{"num_hidden_layers": 8, "hidden_size": 768, "num_attention_heads": 12, "num_key_value_heads": 12, "head_dim": 64, "intermediate_size": 2048, "vocab_size": 20278, "hidden_act": "swiglu", "norm": "rmsnorm", "norm_place": "pre", "norm_eps": 1e-06, "positions": "rope", "rope_theta": 10000.0, "rope_fraction": 0.5, "qk_norm": true, "attn_scale": 0.154, "bias": "none", "tie_word_embeddings": false, "parallel_block": false, "extras": ["some layers without attention", "local attention windows", "gated attention", "attention sinks", "value embeddings", "value residuals", "a smear gate", "learned residual scales", "capped logits"], "init": "uniform", "init_std_qkv": 0.0272, "init_std_o": 0.0068, "init_std_up": 0.0272, "init_std_down": 0.0068, "init_out_by_depth": true, "optimizer": "muon_variant", "learning_rate": 0.00998, "lr_mult_o": 1.03, "lr_head": 0.00492, "max_grad_norm": 1.0, "warmup_steps": 102, "schedule": "cos", "final_lr_fraction": 0.1, "batch_tokens": 131072, "max_seq_len": 1024, "doc_mask": true, "train_tokens": 784200000, "max_steps": 5983, "dataset": "wikipedia_en"}
Each number is 500 + 50 x the weight over its row's rms, rounded and kept within 0 to 999. Layers, rows and columns count from 0. Numbers have three digits each. The size before them is the row's rms in percent of the matrix's.

# layer 3 attention query, 768x768, rms 0.0503, rows 322-383, columns 512-575
109:488508442569441435425505529473529480497555490533525597500465491511527553492524514526398555511471505550458505464446450548453530487485463487497575580484588462499439467566583588488529573530465478
093:456509531471541437526519580520494482490488445495479464520586571567472397538567540487466528500555496489421494502474549499524525546522538468420540363610474558470473471486533459554570438508445564
098:513560551468529592487541541479456469487496480440547446442585483518465445559576448521518513585585460501432514460514634517469499583455467427472468552418446522451447497511571477575596496480520462
087:551551471523498599514481456539414453403530516499432521561443506521440603463447522415515591525536496512559419538526452503634394464451483561456521489549470463443465512600555433445476538458450516
087:496465585450503435558471496486507453511501512489462512467516449497493540404514478511482427425483440528458555419493492471471473474503506488518427456471509442574550495417534405515426432493529449
097:434583589445542535570496535515485436461581482519547488526503530498513364430480543512477421490585524478512575409549553527444508516535434425550470512458500538582497499553504386562509486440403441
085:538603578508486472490507461412508492480437427533523499486473502510526623397464368558565518576534561454512492485500437473434463517437591476542550429581519547502499539500560478419460551503513474
090:501512555475541538495463489446532560481517459444570530539543432542518519574502503432616508407517540533476541520518511497540494551443462420525552488444501485563614533502525477459504463538429551
100:485475477423545534502531438406428444447573517516508559492464525573447443546552577449421530512518593547564441530493450437505478576610441444528500490613478468639496619516494412494535536441521553
090:465477488513449503495479503488553392497473451428487560496621518485545485471479508501569524499509444448618527563486452489566489480490491553529553473453490546549428518502493539430451566533526469
087:581484458491589499519532493431414563553523525496561477546506488430526524571512465422396544528454599470423523438446470518551489465452523448488526469421547439432502479502492512525544563542489519
092:444536547478452593502440493478539483501517507566502504375494460479563429521417481558448446528477504506515607504505517518562446519547562486472576490455377447567536506411505552436498483554573458
087:544518448613543559468513614498515590459465499431563536482505535504459464589581542484548471420490534460406496474493496569436439473420551401590566563406463453420543514447541509517557579496516478
085:473508482494434574444544490491500552542426472536415509473439468478445433503476531578483532489441458567499539536437505475500481515559515526449546498493511432485485522513541419484453497509530568
093:483459564483440458540512421532510466456540507516533498556541501531448453623441589490497429528481497571496508503571526563533404551495495488472484485372437471483501420436541431575507472492585479
101:522476491601459607575501494545524616560493445634558521446496440488435523464562465389468571469485569420432491502463447511478486488434487425580548538520506491456578498536527543488528592486431464
101:516474573514536574484575509490455527492390493487534442540457517597535441482505518489499455476542470510402454492489486477501494562592425528424522552609573479488489437467482526493530475503454550
096:608510367561483489498438512525480468550425419511558546473651557494508429548435593420491482556492533451433493548486423463555465517507531592512499461526403551539596472594486547480449533601530489
097:475515423439459449518559516514445586518582547468531550476442414530519583453530499544393500528497458492451523553434397462555514531495482560569488606542460566511487504413477577477503562471417523
098:485504472535508547440606506517534596529475535478645457459487540546585400419536549442539470524436538507453598452518366478489512483497496497518498525615453512540488507483551525511473523388586433
095:428492531470521519559459575583560477566534534493558491577450535580495538446418454479511565540523558447565481496463573535487533502563481492480516552479570459433528557418559468525479445506493450
106:512553574482466466533475470506497543509455431562483476454579513485420528535558465466511459484505541521611480462568547464367494472581455459482497502601533465572504517455565503507566537454554521
096:509526448509479490423497393484497486520501522513443504531523512490467483502506470543549508553534462495495478470512534453537483511560420497516457473393621521550615512565493454504537520510454432
095:529444520514468439575471475516447485492497467510499457474507583521461516505487546487517557415507548522590482513458502479427506490490432511492477508566500573531583504438554413608567524453554567
095:489494481450503578489543503460490530495525568474475477592458631628614404418489460508519492543519456391548519508470463491496424529399467530510502578466572530590484596535497500384513583546616508
097:486553486398550453437588348560536489523505552501662471559525455494568522535476520569517516468437526522464474484444438420530578492481487553544538450543438427603501489520467541463450485445468497
098:466459472384535535521487435488476512583495575447423485557461517472522550509436502422399425623515530586535512592481522480456490499509451579520477491537474497519456527545492455486526476519417497
097:517450421534507462497582494484431489433482542501553478540449452493481494543333546564424482461479492585536493532457473590558450531556504470394497529467513413400477536487516478478501510472506472
098:461538537497401477581544495508520543525455516539540479462416560428478509606476502492506433520520577554478469497539480530447422477501532594582501517540540607474438483485525480460420486466525518
098:529538484495511514546474531575523516520606509553540466461475502463570605550462516591457536502417441482485563527525458528506481500474515405466532610519569646477437473572489491575498514469512479
094:584535520531496490468474498498564464526534500566462471471549458517545500548507518562556468478536448454537461502505450538433484493466489541532425520580420488557474479375499458525478428508462563
100:492492525499489468507477548506394516484591548515570491540472549482553553503513417425570536547466531597484453450455528402521472538459439450498465543479538456537523582503478441528508516496518462
098:509460556540463431450477489516410501572549467507452513503549443516646519487530415524478541499571404553517527510499485488517479501502562573569480522521544434498605497503443564590480475464551618
097:441560567480553464437427539416464507521528475543424556475501578489517505541517485482468488505550516517458468440527471405535601564433498525471565664445502474464478478509432499506501553449426522
091:556508498492451477519573417607494483441555524509481484559535459544479502517525525501508506406560588533495494466464529467501496551500559521495397456550415477434476516529529529467515502422473531
097:501472474388474555465533462550549576563564490424531532515427570578416416423500512525481533466480482501546496472495505556505515544480411592479527513519520555453544407436490505514463503521453552
098:570517452526468463535490603485453451407492503496535475452513582490439531413526450476477500448509496499387462521520544549515517507398457500536499498440471557562558467566480556447515428466527464
099:559536507558500468535441522538526457474507509533604487470531518444439587568504436521494560495485535384447547611507454462554471425425505562460486432491500488513510550642481580538391448452534524
095:590448498534490560480475498487464563453480370558537458497527482453506523460535487414471517408479438457475469460601525482470526520504616466428521612495469458376458472547453462469531497415431427
097:619455410398442439527602594533529521502507465557511513548449480470485555522413639497528573532476600423496506521497547465503573564554519554552550497489515466484441535430489533557398522535487498
095:498533566466523510435576497520523520520490444484466586584529457479490485528455498472497596415570418479366488524553506622503403495546449510463432483483421511436520499448478508546520535494468594
100:429530531429486488400463524572520551417404459508472525444559512494465505452405549527531489515539491498418470541602481469541503513565544522411520510509449455485532448478518456432464481453377533
098:443480455533523455453610522423384550502510592571476435481473539517462438451555533503436578457575499614467529549526483490468572558565432555543563529449470484517451488620487546463413473593507515
098:586547482497513545527509616464559485528539432434516533567434521497514421470508540527486613559415474477466505568494476467432593497505468589558446438404500434557557484460481504470519513470530440
102:503496451509418593474542477437516563514469465438518549477562533499500460518499478429465497508522501475504503512552527478579534565514591453510509474518582487537471500480517509463526536524462561
098:550503623457386483508541475458547506501525599503456523491564583546476503499453495477530577538494503520449506459386469546496582428507541509538546468405516423498459550463464512530447546451446441
099:601533547410486497473491468517430631579456441528491505434546477511539543384492557500460545463601502528528496446561438585592444478622531412494550528471555625422497468538451455529454534567426596
094:505501442504502395489504462347535571473491579509428527575488526480510423412599502545424503458523451439450493525548538484464525547434553477398492409452510533450483579496417465511447504547538593
098:531507531426478508542428510483564545428466555530458451459601505534544504470520469491529368463499509486434386453529433569518494516498553508493527463544573458467447509526511562554505559504476551
103:442507478488524522487533469499429450589466588439449488444523587507418538460445505499526447481537408426518547537542492434452403470484531574525536484516432528617526530525607599519480410532479473
098:479477514477484421628646412539585588409503555507417503608544475610458452477567541458546428540557656482463575521525562449539464541419530456493494508460517474502467581467480509560477474465469521
100:505451505508489481535457447442466499501481473554499464565473496528507534468507454497471602535546503479486485512516528480425431511489501530473510542465504538418570506588472522414461507494473555
097:525500547485436546534432567403576519452550474537461570527545492521584558369490515511470445475557483473532510417466506502491513571467542480589404546463488487452479566416546566475416436526519639
097:499484489473478544475481521482562492543484517477534513518506477549611571251503445459492499557436498493472463544523477558478459506527538472570485504458433458507497617504452537508474483483389582
095:527507517563471442456430533535482459494464516462479495504641521489503531592451526591420576571468532500585450448550498474527507534442465428576503488478488461438507476523515530499404577478501536
095:517434465495507482480545492493522518481482518393499491499524478472541463555484609446587477539494495500488439507484460559560481493495490497513402472443532463514394502477494481498494544448564412
096:476517520480409525510513581535562462525409503455486468512487514471439499585452383550492557482566510489436581509427497582476486471568500427491482485497524505497464549548562450460547433454471414
096:506552464387441502606511489499520424547550565546480524511464527491401537494383482550449524598463439532548457564595567471554404532553472648531511457481471468468518498507546454447512404599583414
098:531523510460503494413589542434467489512488491532500421521528463557548545567536502528547515485562460521462479481588481565481477430557483476495558561533537489494509482467364499494469528452524572
100:546474538591536432585469526515501558525517515441542610526511488520578460615602519568447481487514498522400418487473450467533448441486481462447476463613499497519443474519512475479428572410515552
099:452449489371428499474485583446484471615506517582429476532597456482513411478438451535591548472485574509449491518623535538444561499509551489554533537411471544501516504549535542501549416478474564
100:478529460528401467565428437442550560428481474498538551519429513502504481565570571557452421480397542505537413544559565481476458467490452517547471504519477534564445573533543609435591457573493522
# layer 3 attention key, 768x768, rms 0.0503, rows 322-383, columns 512-575
100:491470476516416588501470577519557488515447546511549575484510465430527598467472494531488402503374505552495529481494403521388519447541507453611503523610511476489500508534517465376453495438519402
093:564525535526479463426474432571517486516478498558495515582478540529553424466474504509493563548510507575513477464547542498526550557472513489491547574445575498470474398490518585510552577464539496
094:490498584515456461565548534551413491561584480431487493489456489408545503582546489549505516557557483528478544445446553398490500605494511381473461436470470470534515481496543427478587524522453528
083:452433555477501544524492600503439498496497550418563495458466459456587485499524511434421443504577542437499494442500510522405524481476521516420504508536454492528504536447584504531533534552486475
081:451493478517536471502547505463519562518503504513476503560500515515519471593563488466541542608461483506452525470548538418471424540479510421365520555585428525508501580511607505552580543562465556
089:480475539384497404641545571489508473608549399529445512548483514470440447530584492496441508499443475488415492468521573432667477575485391524433422450482474471558523557499572459466574593456526547
085:505462428514449506487523453476540501514518497525420495481581512509518483542502504527536498516486573444486461493460499549387437499533464502429579559512457563499449477525402593480463541480574581
084:437609550458458471513551459447515535585584533522461460563521589441467520482507544544518509504573531479511515480461507419466458585472453451437483460464547546460463453512504525509520503573498498
096:537488481559501426546556564529565553379517500496452521594536539474519487517547420582460515484505570521385477514415560460565526614433486541538453552550487469569604508464535481477552485546426546
087:491519456593617552442439453479465387628461509523563449462428521539585544547499456444535443428487506528449496384538478554492473491457462485475438447515511549464405615506546487524467499488498502
088:547459504504519530548525529546552585431554479432525532527502487570523510569519443475469527480553506488480482453522529468539563463568560418486449504427498448526604458508567472531465419442476425
089:482503615468495465564530500597554559484507461469422491438514425504419443439495546413538563485472521487483442565548460407524483467439554530530420479569445400481483597591470446559596500452339547
085:460515477531572572421480513438372525488435519498452465452510368540545509484584442524333490557575515500495491410432522463548524517499538475461499517413521534474495506494482473440508571507508375
092:520464467397606533483543560555492537378549474511483525429494476459548447524544403512437492528660560485427548409530530486557555532502561463409485545461459438528635435572523498571595463571399553
095:587517508559570484526429436642493525494529521501539429518462445385445475439482516437486610491497513492503497506554601488429441448454455503460523475543489488452486495495560522474548489590469480
090:406526436415444475434405481503444474513419566560458490537534509544472511461501505502586452587424468515422522502443485443564492488380444585466576547510459541462478508502456448453440583394466448
100:483568531439472492552558521529479463462569505504513408453523500547508499456545494480503447422507556482469507630353500563436492548435435520433559491559610519555453558524528551491490494589477485
090:551492520525419556534562531512491432475471553537546471522464478420432532517520436574524526501502450447558548588528484490543507505533472469549523421495521504430470551401523488573447580508431508
089:432514489501446508464504435416559526486515501549451506421525545514472435484410487551507506488526603535554500512457516559481407458513481448495547524519545549496403512550488584482352487517493470
093:530452618342536499457458454554484465496601423547466478492553415512544537541528482376465500524422511493454492514528588567448445502559479460460517525431421489604397525532520473513555441532483512
096:513525555568599453563542499520507440551487529557473514555527507470545510491579478492490505411552426588500530522511521537396549487531477475546490555492514491438489503532572445499491482473499395
097:563521513552504518441547481390462481541462590526510568521452506539558468538433435513488527489411534527504505481445457521498499444582526412501544449489495479405550617571564595544514500462472422
093:538498581515481552518395581523577498539490446427559509523496447415381468522492516496458486513493483492420491595514516565469488448485511545474526389520472480487447582571431460496459554527498516
090:472513524554466513429564486603489500556425541455531439461563598456476481468441452495514489541483420470540459526500477515586460513530622515572490539431559559528509504525379470555494446495527470
094:457420498532542457438494516466491431434404462477636497408570532552524544506450604438493539378498478441454464535528492487420550533449451519532453478460546467497451512568442518470506559514502552
096:510616496487411494497536474546452476591526541480411569514463512516518517441473497474540500467471475468556512536592492471489516507479469543622514402529611535523391504566490488557477494456519477
094:504377369492550445457495537522540549452613439431440540443528477470529433456624489625532487489445474422495390496510584468510457493550462553477439572483385478481529398506476619480446524479549506
096:457431380576543518476441429507481496448456492415538511491490596581519478499458561434510554573487460560624509408384491546476507619445467510533434493527528533439469486524473513478457476454396558
095:549465514509507473539447532477602457483480492543468488518516499427478446532495638406570442578607438450493526527503522549459621495581484517412435541576469493532376535450509379554430475542464443
093:443588466569524475553466451455526497522549525508499574517592564473444545498451502547438497492530624513487442522457403582494553572484538502601491527488517542426424457489499441566528454500548495
094:601529450518473480459485535420592494476545462523422557576500565471579479465513491424442489594557564540476516520550485483573498414521579438556479475533473513533547523588507445448603495455435415
099:440518488538558541568471485523516460563580469500570503490541503518498477515494472524460429519447452516521601536479439544458452386379412512475529496429545500480573432498569536563591481498448587
093:475502439538483508532498527507476523472469456483440424532503460457456570499567467534452566416515440536420380472615549525525434570514567471414484490431474420498544420532597496557430525489471478
093:506614442528504542549520477433475454599571513401378521414567427453504500434565583484370415476513502488516557504533483497502401617493479488548493489486454510462533446557440548463431569580434431
087:422560460513517499492494466519516399465450515473539469539502571488474469516562504456521508484455421503472514461538558493484515533517532549583507563484615525479457555429494445457529644378481477
097:417486528521471398573494586555565622546537485516550455520548506526510433398498588431542533459539526463372445509529421606552517574507502506563455422443482454570542489481496541459501510551393518
090:513582590438474544547481598519443478494464431501439500472510399431551509476585482577546583560500461512469462490386554483500496525475477526515505395520511452451548484505553532566522589652491482
095:515560506469439470589466474523529433557547528505535482474484461520589404516548527462461383542438546517551500483444521520368489493414437538466512543509508461525489511483512474526421434547581464
092:549561531462541509453504511530432570500525516442447487586497554433490537472597560566505405527537418512521511551448460549493651455519461577551454494422536480499538524517522619458429528639484414
096:507493507504562533533537485495576541556491464532516473430568448462566569515505416436494590550539533506538544569535572443483567504567506501499523549516493520504502507530410430439572478467507408
094:511582496605552477550475428495501540507568455535561484475432502437528399476545409514526516475549511512506510439445570384437532493496521546406547574480492437494542530485443506476433538448494412
093:447480558381580509489534382490515402490630481599467470437482476599502482493480410436439497451519610576528513494477475508529400500489497533558537524543477532489417544434528453572482408572615488
091:491607513452483457473493523586549570451522459558514409484479502494477449456536551393423538526496494511497504581531591434451497463509481503520579478566444531528495537437514439453618510463531559
093:434442531503480519598532478593532492442580428488476452449575533472530466455541465526507466410457516444510546478548482462478528506565529496523507538417570592537502426367448546525427510468507370
092:530444513467547540493540467486573624517527513496477348531471483504490482512483561534590472358470526474520467468435520467441498576497522579547518447445563403477490513512476565560430447526501520
096:569508523471596522506481532487605568505537492477501475442443562525541390601525473550448446542478584434579481479477482493388432576488432512471481507572473507456454390539600494501512523402432555
094:465522535503459541432522516453585487445553626467538495435518455615449513480453452518507463489442511484547462469515486528528495550485491567481371498471418490531455572474514504531531493487462415
091:602562405644394518443494548486552501532481491439487490543581559490382544429470460512536506466461590491487440505582596441467441491579447491427559556505514554529485536580523474584475372466518456
095:541486398445541537458539526465572517521504587529513481579483518507473522483457542392519580466516442516534460494395543486629475516368599489571493539499588515504515520551543555505472442582535532
096:450572499496537514536574488414504467424481474528470575524438445508505452520448542468448561584481484555497540533523496488481583573406535498430575419475464470595463527508562488534474544442528511
092:492454404427509504502419463473479546540428494481454443485519475414558458545457566568534550483509521598503444414491575509504511454476447416434565454567514438484448493472571420463503494543616533
094:465533496486512496488556477607543503475512496511438507469444432450595458461514526473488504535477430526545484486451536449554509542556472512483560461403530398529508548471555397512463468460538564
093:571438564424478481410574554525499514484457534501428610552552564472435439561498419531535472517577446527526589476480530432491549480502488453506483551489553409477578583488461442503459604497513462
091:469511503548507481559534439534524379610558500471530499440506485516503521473475530510404488472478486582543516410465504496426501500540439464465506585497465453477529443526518516417486471597485507
094:526528472503519498548477431480483480465594470617423475532532499522511582398424464473464512509461572533489543451467432521540545426578481411481638527612569439473438498457524532512474533546458510
091:437438489468517396550440459525428528342564526470501437500507462519453503451488464440492464571607500464561522570448362519562581517461534454573543523513498484437477443413457519511522503514537478
090:482519438448569609554510507497449548507488496545465499447516540485581517492468544388518474549537541459448553506434436450585594484499477555577584492480573561449570523521427446561466533471568620
092:577514487524575533501548586553468442562482487446469538510484471432549465579523522450563536461475503513459492430537575538545570510551598456500493538456471421607521514485488479598588551485444572
092:477552441507540491499462529526415533474463560540406434488543567534601479508492582512444548569551481561458497515483477509451510524487478423403498509579519536561461414435522492426464411466571582
103:568551489562478494434514490460437400574504459486481487420538555467507535481503522517500586530579529557477396537504473501427467532500518529456594470439466459487601477479491473521532482557527540
096:503458471567495499487544477452475483553498555499471514585532424496445567540521499495492532460497491526466459476430509458543538455461469491524499473552500388439493550565520605472584611414485566
096:546558529461424504437496518451464497534508516524499440462483503585593518550490488547547418462499549549472548485500494593531524447516485488461429457544457486400535568434453458504534503444474517
# layer 3 attention value, 768x768, rms 0.0532, rows 320-364, columns 512-575
105:505561514561483544600547531540508429487564585575621441528460524491514508477540561472506451448441477513470393539485545447426594506529471420446476427503527384495412462510524479459533614405501416
107:552472476504476494530521484477481482448460477534474515581481497405503424456616456367452557418535540529447526519451440556540468507559512535495588549489560535589483527531443446473476492612463529
104:499541511492508488494441463410502538479501456403431574440442352466508499501386557510447490510464439466555447542462480475474509537498496510574483571402448458484543564497590546418629465525536454
105:511466555470477517448410409481502475479551418513456521504477529482471494459532455588457519408478541561424427570542509524475528571513492540470508550513550442537415508556562522540556447430540524
106:543538367583480472546407497522517532483475516459474482497486517494487578588419559540503381471500443508463526587612522488495527461535493521495555505443469431448570423546506558497466455509492583
104:500561401518482444481439541520473497509542483533525414435600418534523438465509563557510592493527402492454513551531515535538558602604412446497582487606457585422512423538468485532480536537466509
109:413510481448476529473526447462488564554459501437516535500466543397516492519466474459406459480509520455548488485473485565586427474403488448480470429486585522460601491455544552423475477537507498
103:467527508472502444519471542517488555510540512520513502402543436572459537554402547509556504430468498547546448452495580509400623475576442446492567504493557437426518627468537474444537427355461441
107:500563502485525547449559420552495358537504432498416512477511457588455554481562471566500513405468456501510474499455568426420492507474513569560478530516600583491554510315508549432622551424513606
100:454519438513505500556462458562491559527491482518526392484590512461495544402408502481522500531498518497460454532395528531450530478545444420640459483480419426535485530528559472492470433537454467
119:533587436443464505484524465477522415400534508559539544530552517506418522508524484517636528452496520404500522451509612556490450436561471436446555512492493553476488488494542540560516525458483486
114:426472457517495410506448457516502487515501467403402507542505530449531495508413457462394509484499485446398482512457532483587461507522524504388512545423558474534498527535448536454535520470529574
104:438410442479554512568492502464494488558488533425484501468466533523530530562494445423436411539523444537492481587535479528474534494525439479487516549507566478613458397461552456496506547559482513
104:521451463542485529488499534490504489508474546491520482519414553530473454471558415507507530611410554478535495528523507492502494552412534497430507436424643525438513578506489483513510508553474467
107:523441532525499533496504507477512476500489478456409494588469482455511542475530470455480534582524482498563560581494502486543579507531497423485512472492497632495452515431447469490448506454541533
104:501542459549564458510531506496510441499568555507541505533544541546613474523534541468508502587578566515540380463540496502475401496498502501549460518611333535564526487542508573479462503579467513
105:411518460544495512516479550503554512505499425558540566469510445449568491463550462509552560518472570563485489487513564399485499489440512374493539475480615485498500487370463525556506481474572459
103:571436449595517547494512515450466487394470449423502467506521469539486534479449390391540537415578487498468537482493438485549496538507486586539541480502504548505598448553509533349405556493506594
106:489502527488553442510465534486622566410516523457462426472579499511529426515393549410493613528519487377543483567511514527516520474500501516522442566518498408493534430502559501545595473470608488
098:537587530472543523520511490551505462532576482496552438556472523526459475520559547580397509510488605400450387577467482444510479416481445518576531473542476507502466549576375520569492424489495529
103:544520521479481539497562480432431550506479570513487405550582454485548597508498409483512522479627463555481562536533500611541507450530498495491546512463564537547525477527516552494478439514443532
104:470445551529553427538493523509456479517529384447545468457446496514496451503504490474507575450504499572552493475569545444485564523474473508536525548443558457474478449490533556515535476551526465
106:468512523449491506453465443393564470450430474410484537417411527375470525540399572492540530493616587489464417527579429552462514488527481453555408543544452526515499520499556548470515575555493501
099:459580459530552496551452540496503484563501434561556596590440489463500537568443540552545502548454506539494471565449518522497552501498502444488501551454506469474485510583520556459553458461489576
097:530439541472508462542436458553570430422541479481467502361524344555415537545585560518542531590502485472482450497433594483559458546518487593515520499517516495556493435469415415523424480548441454
104:439506535568536534486415509493540502514514480544537502501581556542534513487405440453532506537493466640583558514437545503365435499535562468496478512456510520441455502457489463564537540541522538
104:504517504459456502457562493573487502476431464504640548496518419500577437465498523495591476520541621478591423577548513520503474460511546438474491487546487479552530501483508447511465445532489460
109:533469480503443480446567490513484555521562446465536571519591503481513509499504470519457521532523511528461542435502465551485439472436539580482541468445603503448591502625470516448551509495444449
100:532509522539565445594563539591469535500465445598438417525588565568532482504524489499427557409531483449525514480457472496504503507470461506577429524550609499415371468531531553489561527542476490
113:461461497535505514504517534450448617452463516482545511557481491552573480544539438494494499483545559442539490507514500552487570490458459527522476503483582519522555461451521487547511542495429416
099:515465493486432515529460513509488480493515568444527519476524520465460559495529471551508464511510499488538475555481671498501524579356534480439390439499502505521476517503467493450582500409593470
104:517493501525508531541477523384537515479434556565493485548511475491490506471509447523430607458519508504543482562503557522561559465529402415505522543486484587422413393546587564448573437574589597
103:454503487583470511505503609457503501521436459573428470448412429512450424480516580545516512465576547491494502461468569461447548567526419472521578551542442522500527516497473454489444546420448515
097:462446587445554445518514466556562538483621552473379462545554560493435522480387452517464577562379513499427455608543458583527453505516491536449407578457493480484488549451552560496513550520493510
104:607499529553511526445429509487528462477422483534503481478484459541475523458445533490449611432539503481499574467545547511429511502466483431436455444515577494465507445508412562482478471499477576
104:463434512536469552537461519399513470462464525433479546460427490548435507485508534577451416517495482479450509536435464439517505453474482508466478512486621438535533529556510497483547466482528483
110:567374519481548592366458544507432497479463543479502539527517360519469535502559525550546496385484444540458586403517469439483441507518410437484617482493522514434479562510448491510604464526525535
099:448538489510470524505599568532503509530489612474543490589500461560561509469476447502512530606508527539500478499577459484471497450529513567474450393443509543545502490599422538463445481501578537
108:528412405517492497451481491429574434615459477538458524459503461449493505573398432540427528451565465560488596448510468481520501445508406484534484532586547506369534442459505565502588588493464412
098:508538470526532466562463481545528467564512520468434405417448443512461492398506514476536539562490501439600497480518511461500477502493458515508522541560454426438461431570552342554536517581566530
106:481567469502568499423521560513536510508571433403401587467497477528452512528473536518431594454528462512466444472450409551548508527610540440455543514453498419466559460414533458569411490545478512
098:546552534510513621469563444479501504457556542517513440480587577460495465524527479409506459528520529528467598563369489503578395509423514482506503556516485525484456515499453530455506450532555475
104:440529461538510449489552389536495539491380487435642587587510555554605500531500514475560455487598460414424521447444484572483489442602569507447517438539455527520535555550539501497491524417559461
098:522442471519485493586517484538509534607459549501527467570482510572528467466417441505418540479438344439484492469485508501390480493567545494522455452479446495479505528511511515523491515542418415
112:578526540533538525478530612538434539414533561526559435569369457448480433500594591388485515490585547443480543507537588464541485454498602480495497575555561508587590510458432506431548431574594504
# layer 3 attention output (transposed), 768x768, rms 0.0501, rows 320-364, columns 512-575
106:467604555512559426535610570456559503565432452388490565420497492531522554500444521544466577462557497509612582452475499538513429448505545507519549572535511482506581482440476509576513442519545515
107:464480445478422528485453420595579515484492504509510499436469410407480497457576504467487516562400555469533439497480548560510523509421488357551504528417457433521572506424559551489562453503622507
102:515526506482493522488444597466586545482510549515485445489482657495398528504526431467517547524567589559460469450537502491412478542546587490447462428560531474510442513539443587501424469500513616
110:553598452475363515530527475493539508470459514473531521556459488492484443494511491511494527505535392413589545557584516544423454463436533473498501473441481492592551491506491555481420546537561485
101:557486434422469531465551563449485541482513524517443514534407356473511578507540553502518536485571410552542572527439457560452499376504460546530463550451513590482458514484463433474523495509388473
107:527431496424500544435577507451483483514491532482493493522478543536524554496559421504551464383497540478548489527417422564523449500509516542444371422519502497602538495455478505529478360375385569
111:537450502468500456537395513463512538513497422463419556446447507465430560499525528579421517590476451485440494508598507501459500520451527381489535632392559518473448563541535522500595534547511575
104:529471429560517504471526468448516504501518445503509485536454539552500481583535459572490496461430516579451554498437510417478509549447472496447497510501516578434392398429524517527541569491528499
107:540554464451416384458506585523476509483517518585535535546535487511592422513496507486507642475517461531506509515579565514491587513584597465451658588472506558470422500546452515535494504553422548
105:479552556527450531483479493387542403529454497510495521474557551457511607482499441437460510552574480552495525489535463446441431492491572539491520436546482514463482412496493486559556448469515458
113:458445517583558534542500575505536484563511492567481542502514494492565483449508446431482535598511496498501513496530558405485617536496453591626460472544516450507473573606450410497579520526494484
120:588510536457581433491377535517457526539478491425555558481609507496498485495599483502488552502599607452415459495520522496461368506443516578551511499436527476491482497493533501625549510473505490
106:554522573424495486511635505508467500527482498565486511555405435619441587532426536574591540402520481505524465485463494520511526530582510520469502496438448518513534487523496484566518523448494448
104:476585544577450565522478475523505487518559510573568543447456489435509381476412570540521403595517426482453468530561443497609482498528525554586417548487499509562417495451454419504516508559516552
109:556553510467487566470540558546479526426571504576567491546441523545573454513483511541502519508512532550509521442509573555485482476516495498592500471434486494566529439520444430589477574492449515
104:519415481460487552436458579529492559415536539461407479553528494469555530553484506492450489515459512526511501483486447507471681539570487439481571535407600580495478550481411528562514449395527540
103:577476606584485416455514437531507538474561451465492469478521565586423523407521426565469472453591454512567532446472488543496582474514519490465535587515430545374604457533359463584518423537511438
102:550589517435516437498505486557481558516450524459541452525550634425527522459564538488548423465529457515475481466495508503534418539500535426432553433584556619606432477475573528587494559539493553
107:447508500523444525480501540510428407461528484616446513464462449504536581419519499552521423511439448583533501522430621467497568577542511498485506513527545518493506575521389477608520398449446596
105:455492416448441580519518481495525543535456504456403464475487452451368470443473486518534428457591399568474585497440507528524473455459530521556536537415406469488629480465467463488497480520490505
105:543426457490496578492439571488442492505540507425564460541487468398463525513346572482463538381458491449539453462427464478489527474508545416449457477469459445464537461474592477485474532422587584
102:552556521510369449415410505477480554549495539414470567461569383396539512475541414528455468562525522469488480539485500517459549480470548547524544530545566586481533532457495545521586527483563481
105:538605358544495478434643477543377445583491490597413519410496423448549490475556518453550449520410448550430508442541475423304588483514499425539511490510557488539497500545520410508456498497541483
102:588418611463413583495468577470458548486432479392494456499513487465552531524484488509567547516509557550485495434485486539504491504534518473540472504462519475464415554509486472529514533440502355
104:508463602516560480398525406483490542597438422448509478561530474525598504463464413460578503487488481499575446539510363499385495462496472550511480518428498531425517574414540438518572520508587454
104:493500480442558493530632517445486496500524535552379398480646563486472523487469521489484490458483557538436537453496456437524508528460566453512562448536488536410426535517547528487538507555498498
119:489462563522543529479511439517443530428469534466475475570538463527523451488441435566574410598535479499494558507524447462434482505516516489471546521557477513576433506548439583442472527498551482
106:485469490489552526488404535401475497436514582479482470443479522565572638485468504543510485544483469497551531541498438453508506479538460458496501520474461486421440441497515625504534524445473507
102:591474462469502390448535467518509551550551568389510569485467505507450441493575467509452490479568538496528506534587522464511497574508580520545481452599486499531504454520459505541432559467585546
106:554476382486469486570535550479578569487523551478383600462508446482512432478514472510512348523447456522499468496601425557443484616498467410479574516550418588467596489520505478482546432547512418
105:437554542552489543493417494548637405524565450496415446554478528517549505445515505558463454512572497571537399449539504483506499438536429573513522476486458454643526522453471374509472446489451569
107:483467458396451510550562494547522496473494467416421476387461541485414492526569482437498473528613536525549556494540417521476384543477511482493478611482490413517545571470405516499489455474465392
102:471469464510532552418478499509488503458494447449440517505579494485574536467421541569527454552434520487546432592478460473469543417486517543467456479400466560561450459489510490445497495654461443
099:515458446507468510503486481534497518532376454504526499546548452572562530474560516471611534495502504416505486490498574549495504379451526534618489465553500539548534533594572363509510587555517463
106:580570472463519431439466469448501466541473498508543468537546543495435466553463454485404489546469494513509511543426507459602511436581491552597448506457568452523427609443558538495539547482599462
111:544442416521517466513527534460476493583355552442393434447527559527484583472442526563532498453407481521429586476517514456474543479494545504433469446417489468446505519450595511514490620479443528
108:467442510452404495478530447461509453537490545499450553517561474481489455558428559555494445469457443546450461565452531552455454442444536544520564526481526473454539547603480419513618532496440508
103:518440425461490366496508458430508480495529404482416430509476549554557546475518607556420490465527458477543523504408455492511441546496484501468437578478445495442485358473507480580490547500431508
107:597492450580550499488489519533542596473494442551464471507517470508591381457504470481510519489468512433434407528529546513475599512470574533473553548511494540588524528571559419496510437512433520
106:509465531410473500460563553396488503533513469498431531495472479484528447469564497499570463609500452541538557452414391560568564496453494524537455456542515476482540617460461568503513474458478404
105:550477497531470575515463445590478436469543505535578533524518506494523485519441567435527478525544473503633468538434616406463515534459496591515406405533534535501522434606467537441495496625400462
103:528524393544511413500516573458498554500481548430525518475486456459603567566568645555527489456485620416497502528596472458475424494431442485414419474523440478571506533455545507446497580535594457
104:392570446485532554495551570523525538541471448513538484447423494500441417556498508509496493645585539477454494475524477570477556499542476411615462542446443510559566458570488457464509451472478499
104:492524465543499491479444575558483364424539509551554472425480499528391449422494564505520547457506450509436501486469426518491510521430425542565566552495497528486446517478541540579461482478586549
109:469511482569483481524542410530493527371569533515522538535471493560497480494601545518549527498421477498528530488496535560395501575474487507580527452574520489562517408471416534521495507540588556